config = dict(
    num_hidden_layers=9,
    head_dim=64,
    rope_theta=10000.0,
    tie_word_embeddings=False,
    parallel_block=False,
    max_steps=4746,
    dataset='wikipedia_en',
)
Each number is 128 + 32 x the weight over its row's rms, rounded and kept within 0 to 255. Layers, rows and columns count from 0. Numbers have three digits each. The size before them is the row's rms in percent of the matrix's.

# layer 5 MLP down (transposed), 576x160, rms 0.106, rows 117-137, columns 0-159
106:145156102132136176107132186117175126151099139184144154130109132074105121138172105140149142178092149123111145150139142105147096216165070098132088132079084128153164177131115087100162085111094120169082153107166152101178174160140084104158132075086112142101175112133079155129140106178127093124126132133155086177146146118163228100163154128141109103150127073088159093083100063170076148136172073103146141128180205154131104122104147164131155115085170139109131101094129113145079161130126098
104:187092151083123053100136164098174172153140160110074100152158117122131167092105132131185139142144113188121156097149148129127128110130085115121087155137127141159090147217147124211158119095194111121159161115155132139128107111171083134083099120145120058174170130121128122091131127113119085174111108114131115202130108148133090176134111162089135154141102108170105173159125129134200109149147119098185186140114165110116083107115145187171147199075118119208108092126143140169143118074117125
098:132103119173158133147079170169138167166150156172069175087126147122086144135174019151160187119070139141112181121115091133111151128161089123104091174091127136138153124167133123126169130121084113183165106110108122108127148147146171112178138131090124100135100186109103153143156119089151075098101162124105072148144182118160108110125153125151080095182141141143168169137141128125100107189147203118124188084141089171108123165119174093127199118114154154139076095076144181157136137091173112
094:127105156169167162143128144121151121157146068112158105130115124097159111113143089153126138095159145162120133084147177144114080083101133146097187127051127169107088148124145134055095107173113156125057114158104126123051100101125125088113115153134071099150139099105140116129132136120225102128180143168189151105157101102159194128236145140101096112124188160115164115152094118128125139074111126142132119102154126165118168105110125091156143081130105117115142194100137205098092193142103095
101:102132105100149110110082169121167072101141105088142152154099122153096135127188115173122144130153143076106170105109128137123120174180114157159147103096154156121100073072075130129089108212058159148096129137167194120134101141097133121146138167170175146147116166119107137085113120111055109123204113121103131141141134110108101188122111170117126124118070099129119170055106102090144122126166127079107146148132162084127045127118119098155050063140147136148105081195105085163079131115148144
103:120129138103090139147151130137159135091157120175128189103107108157130153097098118099106101078108162157105158125142144150106112137134112106131126146106182098218097125124119096189129128100109147113122108152130088192141141114132174120076108148225111165154078115100091160119185101114129086191142153087096180123149144161148044130134100129080096190141185079116106110108134053098142141138104096104118090112107151131160148068179161033106153109133164146079106132095073143124148128119081159
101:128122147158144086092083116125069122070156147140127126125138127115081147157129074123170073127084165124121115144121147164096172113124141138191081161144076183133170084150129121058140098134120118118153137100085147170164134066120118085116147126099098125120124151072126119073153120060132171113092135091147115126111145094098119134100088161116123106164103149170072103107065153122125062142167143150180098102078129139147118126167136157057145154115147164065185132055141156023086159103116129
107:136100065111135142132093109120078181122074147181091180120170145177101129113119134141082116141159073080140137119123186164096131125118101138120147122179133138120113128094121181154163153118131087140196113181094127099156159114126207121087129145172108171162151137154147154166110157136110076116155124123128144060137112151076115182128108083035154065168101087093105167187173180118146147142140115140106076127138105124083124092103096070068159082129133088114105171104153144115121190100150147
063:129136143143120115165130101145130117125134139094164157114121091078196130163086143135115128117115124117096119073084142072160100135044175104159079129180110147138149150070138106057161095209163141049118154097100097067133107120102118124178120125084135123166124196090082149156126151092195123096125140160113097099095112148115151146172150136139151065080073127106067142116087129073085096129109121199169172078156143108104146157142157186107166116112136112134125143112130138171170144118082116
111:163139114142117075129061154103144132131128111092149126128088143132088151159145172110125129171161156128133125085106148159111066101136087105146153167150157070115119178150074102114061178102075183129129085130123096084167118057123077118125109114089126116131138115164114115134109206068143200162049210107083140157123113108129126146108186167111122093139101120136141103121186152129128139161109108121111163101100098204118048096094161099105139084111160109126159129069164084110108113101121152
113:180148140168163110161136136078129115134114155108090130124090200087171085182148052152170128168096111117168114113100144116146138122141122190103158118175105165169128133143187106089159132057119113131169107153157080106122140120101121172079085099143098129062116124168102111168080124171180157140087154163186135100090151102148175083067185097097134134149056154186124121135117148135111082120129118159099162142171098107102102082132132126142159146132097077080131155173110138110059113175140111
092:127128102066155118096085163114111116117090156132083127127117092154189141150165080110142175200119183113112135108149114088146129169144114139126108114070100078067121141101143189095141142083167129012107084098137080146080140161173191165129171196095117126088087190114090149137142080084091113114121084113108118133124093110133118088118164134123081112132096137170099108135088190148151118132168068108123129113165177126182091120171142137179151130128126123098149083105112153135081143125134097
098:109105137110133134113125119115101164047046134165096055102124138137125118141125089142080092060129108099140138172124142128139126078109143149144056143150144134110160162110117117135130120142138098087083117142178091132131141159191040075143135082181118148147142141133126135172098122079110167142127126126166081139160130148098123159077124168079109128150125157120089085133165188132108126107016111186199109134125136206127107107144118112212136141102125146085135140099142098159126075128115172
025:170112166114177130167134153140115140122118113139140135191138111122068139061115130093116146035113173151025118157170163157132090112088130079119129170128072130168144154192110121126092154156163206125131120133120108086158109123111135116110171156162200154136097171155123133155170126179106127182128111146158145144087203114090166170158079173109181129132124102148157123099183180140105175127116120123096107135105166099131109183092130128185166141134143143140176178100149125171134103085133136
104:119170151150131139117198080128142114137078178094113124177096111110156131147127183072140098128083122138142102183103156058110100148145115098143116146112141115131254108135144115124118090064047108103125116102125147121086153120149085148065179113134163119199108156170131138139095131156193109169120084129126124113135181069106125138128157117154136123154117181146168124118122089107119088092099144173087140133100148070131073210130133123186145099117112145130099172113075183098122115117116114
102:122127143103127061158097153084111074124134114124163156150169162140126119173161107098143147158137157100104204145172118148108131115123088153176203138122108107133145157085132070109157094092178112148164178112105124078181050105107103137160112071153153156144084142161130135149075102156115190104138145080085138118089147142108124125086147136137090125090129113126120093149111159149138084131105088141159174093120143103210138053148206110104164113113078125142076143078147046162169105152140133
098:090148150163156103148155137183112212112129119157131136145109153114144114057113127126199147123124156065095108137071104100120130077128171102171167104121157126179129149118110062144078138124094105112123165102135134103113091098168099149130123149095113146167094068155158192102129128171137137143161089119161164150105113145164146132142215153162103105142169132169182072101136144090081097015171087143111136172125187125116115137137130182153098136101099104098098141103149118187086158109109159
091:163085128112174124144035149162117139150134159151159130177098107111128093134127137103131152117119060124118166169085159107135073131174133129153106115000129109118090122117148105098135177162112123122115171118098136115064092149129171141132175101108128152072100173101075098133199141138145130096088152082119109124062143130103136141148122153155133063144132127083110167105142135098101119115143077155194185121141201118179117131152123166126179134157119152130149172184153144121106114114131155
086:145175141148184125116149174127118153103141144070114114123103135120155192151137148113137075093119134119136124157142127213085090118109178096160180087068102119117156153212163148092125166140178102106070132093124046175166145117107136141187174150169150113197128162115094135102135150186153118135169124155135131085128155155086108168067163149129111134076135139165181118092098090205114143153092127090112128128148120092094157133095162173152169154129089171118096186120111135113174125105103122
104:138099138142121103164129099125104117128161146111123136115090134169146158144159150105119182136111094171146145109140158104155097129098181085100096163089151117127126195122171159124173139092138122132087106160168150103097210119129123146148177045169163043124131081160103117123134157167131110049184112130156181113176148083119123093171136073149124175149153132071181081172115074122070108165166114132142141171048118136125147129144079095112108133187134122153150174173108103155193138159132128
105:094138117195072135187153131155162146070115091127130147131132100125165157133089068156122123125117128183170165135107150167108107093062132144159157156072104140107103107132120123138194139076122130079104095101146163141161150116145145101091122092091154172114108191151185076125087112143112159121140118130117206150151144092086104095143141066154138133151153175120157142139120086195167162150152074117102111102109152153139134219131100083111148116095149126184049120133145087063125186127153154
# layer 5 MLP up, 576x160, rms 0.108, rows 118-137, columns 0-159
105:115142094068185156114102122104116120088139137153145119132166066092217080104125167120122096194141100104151105067143165110158099163098144151145167088144149104128110116184125159090115079123133119087135125148101171173153112194124122152091124130140102180181157177084071122187104157157144163177068123089173139109129110144103155134093147181171143119142111156161127112126085149126128149121114118121057103144087113081110172125173161133155073108142169034110138102140154071170152141104141150
099:159172097144116124142139087125095093085154128185117094067117145167106131178103136136127139090089126152131136132128172096160124110153114085110137163156101148144141096099052121097097159166117112116124068070147102142128168185143177070147130172089108087105154190097182116159136107138144120117051178081094112106156078076162115184167128132143147140160084214164148132130080121116145146076126167163063104110208058131130153182118113119191112128112133112112129134125116071105131121130118136
094:103143120102110118147090093144145139165136109197118159091158132118169167166166069141131101112143164182148149137159107144144129129083103112162144142144190110204095108199103139133153081131114114088140169080102133102067121149088113138155124139123135152154210108116116146165066124116062110149131163135117149107156149102115163171190129132153156160145185162151146070119122151087138144069081157144069146096104127184132164137094064128212089107055087146125147103153108131112064148145118142
102:119138148094191145161093099106127117143123200208138072076099116143147128156098075086200169166154155100217119123096171141150132151111183105124132117154128160118139131138114117158168150179117115070124165124174113093106116125139173194166133158161143135102137188156146120106102148089134159168169101146129141133150082126110101225135077169169125170130111190149091158075124133079137090157098165135065104126134098131130119115139124161146129144156150106135081144169113175100161139139132197
104:090143115094199136090161119152170123086152145118128114135164156126185123105134176131133163118108160115135063115133127170142092158159103114101101093150111135118111132089160160150102177166119134101136089068138206073168143166151160066107129179121124195160128101177067154138099065089128148109145065127125124163145162059110173121104069065124107116134154087110192132127081150181167122090108162174118090161183156108124193121148120082176089121125168105125117110132151120176141137163125114
103:092145131160074125130128113141149162127115180090116126134113146141159110180161092088163139069155192114165092096150159169163153074113104130128076117157171159153109089170127159114109087124073140098053068127144134097115153156078096147184097158133110129116169162062112120124082160129134182161081045080130106131132138099094160138117054079123164096127107182106112048136131174131149061116100074143110086134090078125123130128128146144122125163088131141101159106141140084094147174106162117
104:188104144166130101069110110154141139204140093147080146104149101185144065191108183151102099181134121103118061161080085129148118161179149140125117164174146124144108155099146116130097082116091127104122135084122101146080134151150104133202116162101125164072168114100174098139097124081116114105110085050141129126104115139065081140153130039158104132104128153125161074076077143155097125169057117140109065151142139142135114129113190095100087130110142135118121168120167133138098111153149120
055:104075092155110107169110069158135169106113154143141119169128133110156096173128165083106156186155144148184136070101118206158085075123145157071113105175183130139134088171141149119119138162179135077123158124118172128122142215138142108157140140160147116135149105092137148165163131073103175155074174146151123189116129071113147226169124113134138178109145122171161110083167143105163076129100093097086080102162146074127105126152136140135167116155103091135100099144134116171173115097152143
112:111087102111096147137028103138106059127153111162156170067088115135133110108118130105145140158106130104175091093134185156215097118081157074103118088147148137183131141192076111138144160144131133100089139097161105131097141144174187120169109158092167117096107149148118174153104179061098126123112174140121079165109152091083143129153078105158136087122119221185104175084122130100177120105104161090097114090082117105124176124171121146119062116100129127147138116152103148142129131123119126
113:149139162155066144063116100137134181132041102124108101171120119167176112152170091177133167162077100160130093098115194135064116089112134171098138187159141127156134093118134122168127154117158062103092134105153103122167143148121194191115117111157118118129122177119094150112109183168128166136104078111108105112132142092134165185106156119114137080089157184127104179128082121129167159127116142113062095114166099112162179104083147116152110093147159099149175161132099060073119125151146078
092:132126147168100130064131078127164130089126100127128096152142143135087082170155168118162193121128150153155148051160081101139145163159170107135142073157173113064066145214131088110162155136130136094085157099040084066171097176153162147159133117134118129130112045111164170132079181107160090088064161076100125158129098135116107080099113107152106130144178145088148132109149163104069152122141119141107111135120130139115120117145124117132149182099160151108092147096091182092140130138155112
102:121148090093115161120149084084100183177092141171124063094121161107146124088132173112098163100117105106153146079102151161072134125147154107104138133145161130157131149113077171162101101163143117107103086119168143142132151146058161137144116107132069080116148068116170085183131135104115199105064105111229095183088106099132127148178128118154139141091120138105087167038166147110169130125181074094111029143125157133130140141106128100161075119085103134116119121124152147118111108121149130
031:126155130140119145125112146188128118126107161134125107133130145175132086182133122100115198188145139174212081097128147138160111112114172102095202076225133110132082100112126127066107165179190137069106114080116133151141128176097150100136121160193121092094169127127122150133142118087094159116112148133150109123086147086087135194115120107124120154144163188100140105057125162120137073126063136143063099120173121079118165136103117157181112136110158125139176071111133128164126121135172092
106:136161113129140194115171109124164109126101167112165090061187168167209112145094171125125142136088107215192142144136187101181157144140103093113186107152146120143105155105087144104140153182128073092094158088103156160171146165103167157107157176116136133141096150133111106105109098140085187107055093131091042139104093120137116136142121126153127187108144154114122133106090192139147133127141143144125112085172120065090093126143180146179138106154112165111124122176130152073093106147113117
096:140163136185131151062091118144164182109129210055075150128144176075103136134123141116143141109197123146153090103199172088158106143128148117153130108165120156112119117101167100138144135124210114091093148102117158111175148187157121159126125090112116102159135149158113074107110075126095168177078106113152094143153088121115156195090178067135167127151131192123086137134122144080183118120144121148110134149128145123155137127117139139189178120168111105053127136154151099173148156125054148
100:140135086074178114187082105106140140117127163103148097135163154183137136159113102099111142163119153097137112112070139155151069109120132138139123121141196128187173157086098190154118096180080117083087091122137108068136139145118143178162142162081119139065128165147129112140107094152115138158078170090099113145144147131078130146145054129140189142092126096096126122097092148132090092102088128091125060137153109116119174133065108179181062192090098107112131087148188143146116104076169105
093:142156141093125120087096159121101111158188089124116111119107144133138102122107179137078100133117153162122140054100103164132127132165169115105183086145100145130074108180107152130080098153147084104153098069148163050105150148152190080143110089191078125107165145150122134114091095113145133141163102103133125162086205066130170197117051127145135096106124127106134095083114169058134086135127165119129115153135119113167100079096144117092088120086152118112100056103107091137124152098208108
081:141134162125064145116133091094123114116116189146158079111156123121083130079172090158161125127174116213152130152125119127129166158181100104128120124154179101167094083132108165108132141173126109123145128058198171170159209093067086078133105126153158163149177171116140159099126137146083140177129180114102130136114132113106109139079079098117090119147179090098083139150163098126097135106057067156077177136107121138110110149156146187118134126093039107099180149124128100126104124146117134
103:132138132132116195154136091120055151104137128103161077088176094145136137118081157122111107154100160110166146106139163086170087160101129120073196119161096144101124101123123136107146104136106116073066168052087125105179163181136154155116162157113098149059140112100080141144060146148082185120102128091116084096173173095133143138136152118158169175085094162112079131126165124094130167187141156216092179155102123108127151146144092068151119106156153130136137125155136092131113195098144108
101:173115068109109179098067122151131084156166150106074129096105111158121105147148093122123103127155132120172090146152122196138125166112187103136083104165166128147150147139140116108116165104127139075090147121091130088120174131126144109147111109168116118083124163114104114104116137132146186161043029079208105134094073152141170114077137091132136126108190137126102147099171095105174153155054145116111096133134112128133195155122180118106067103164097103094175108163099138049133143128149115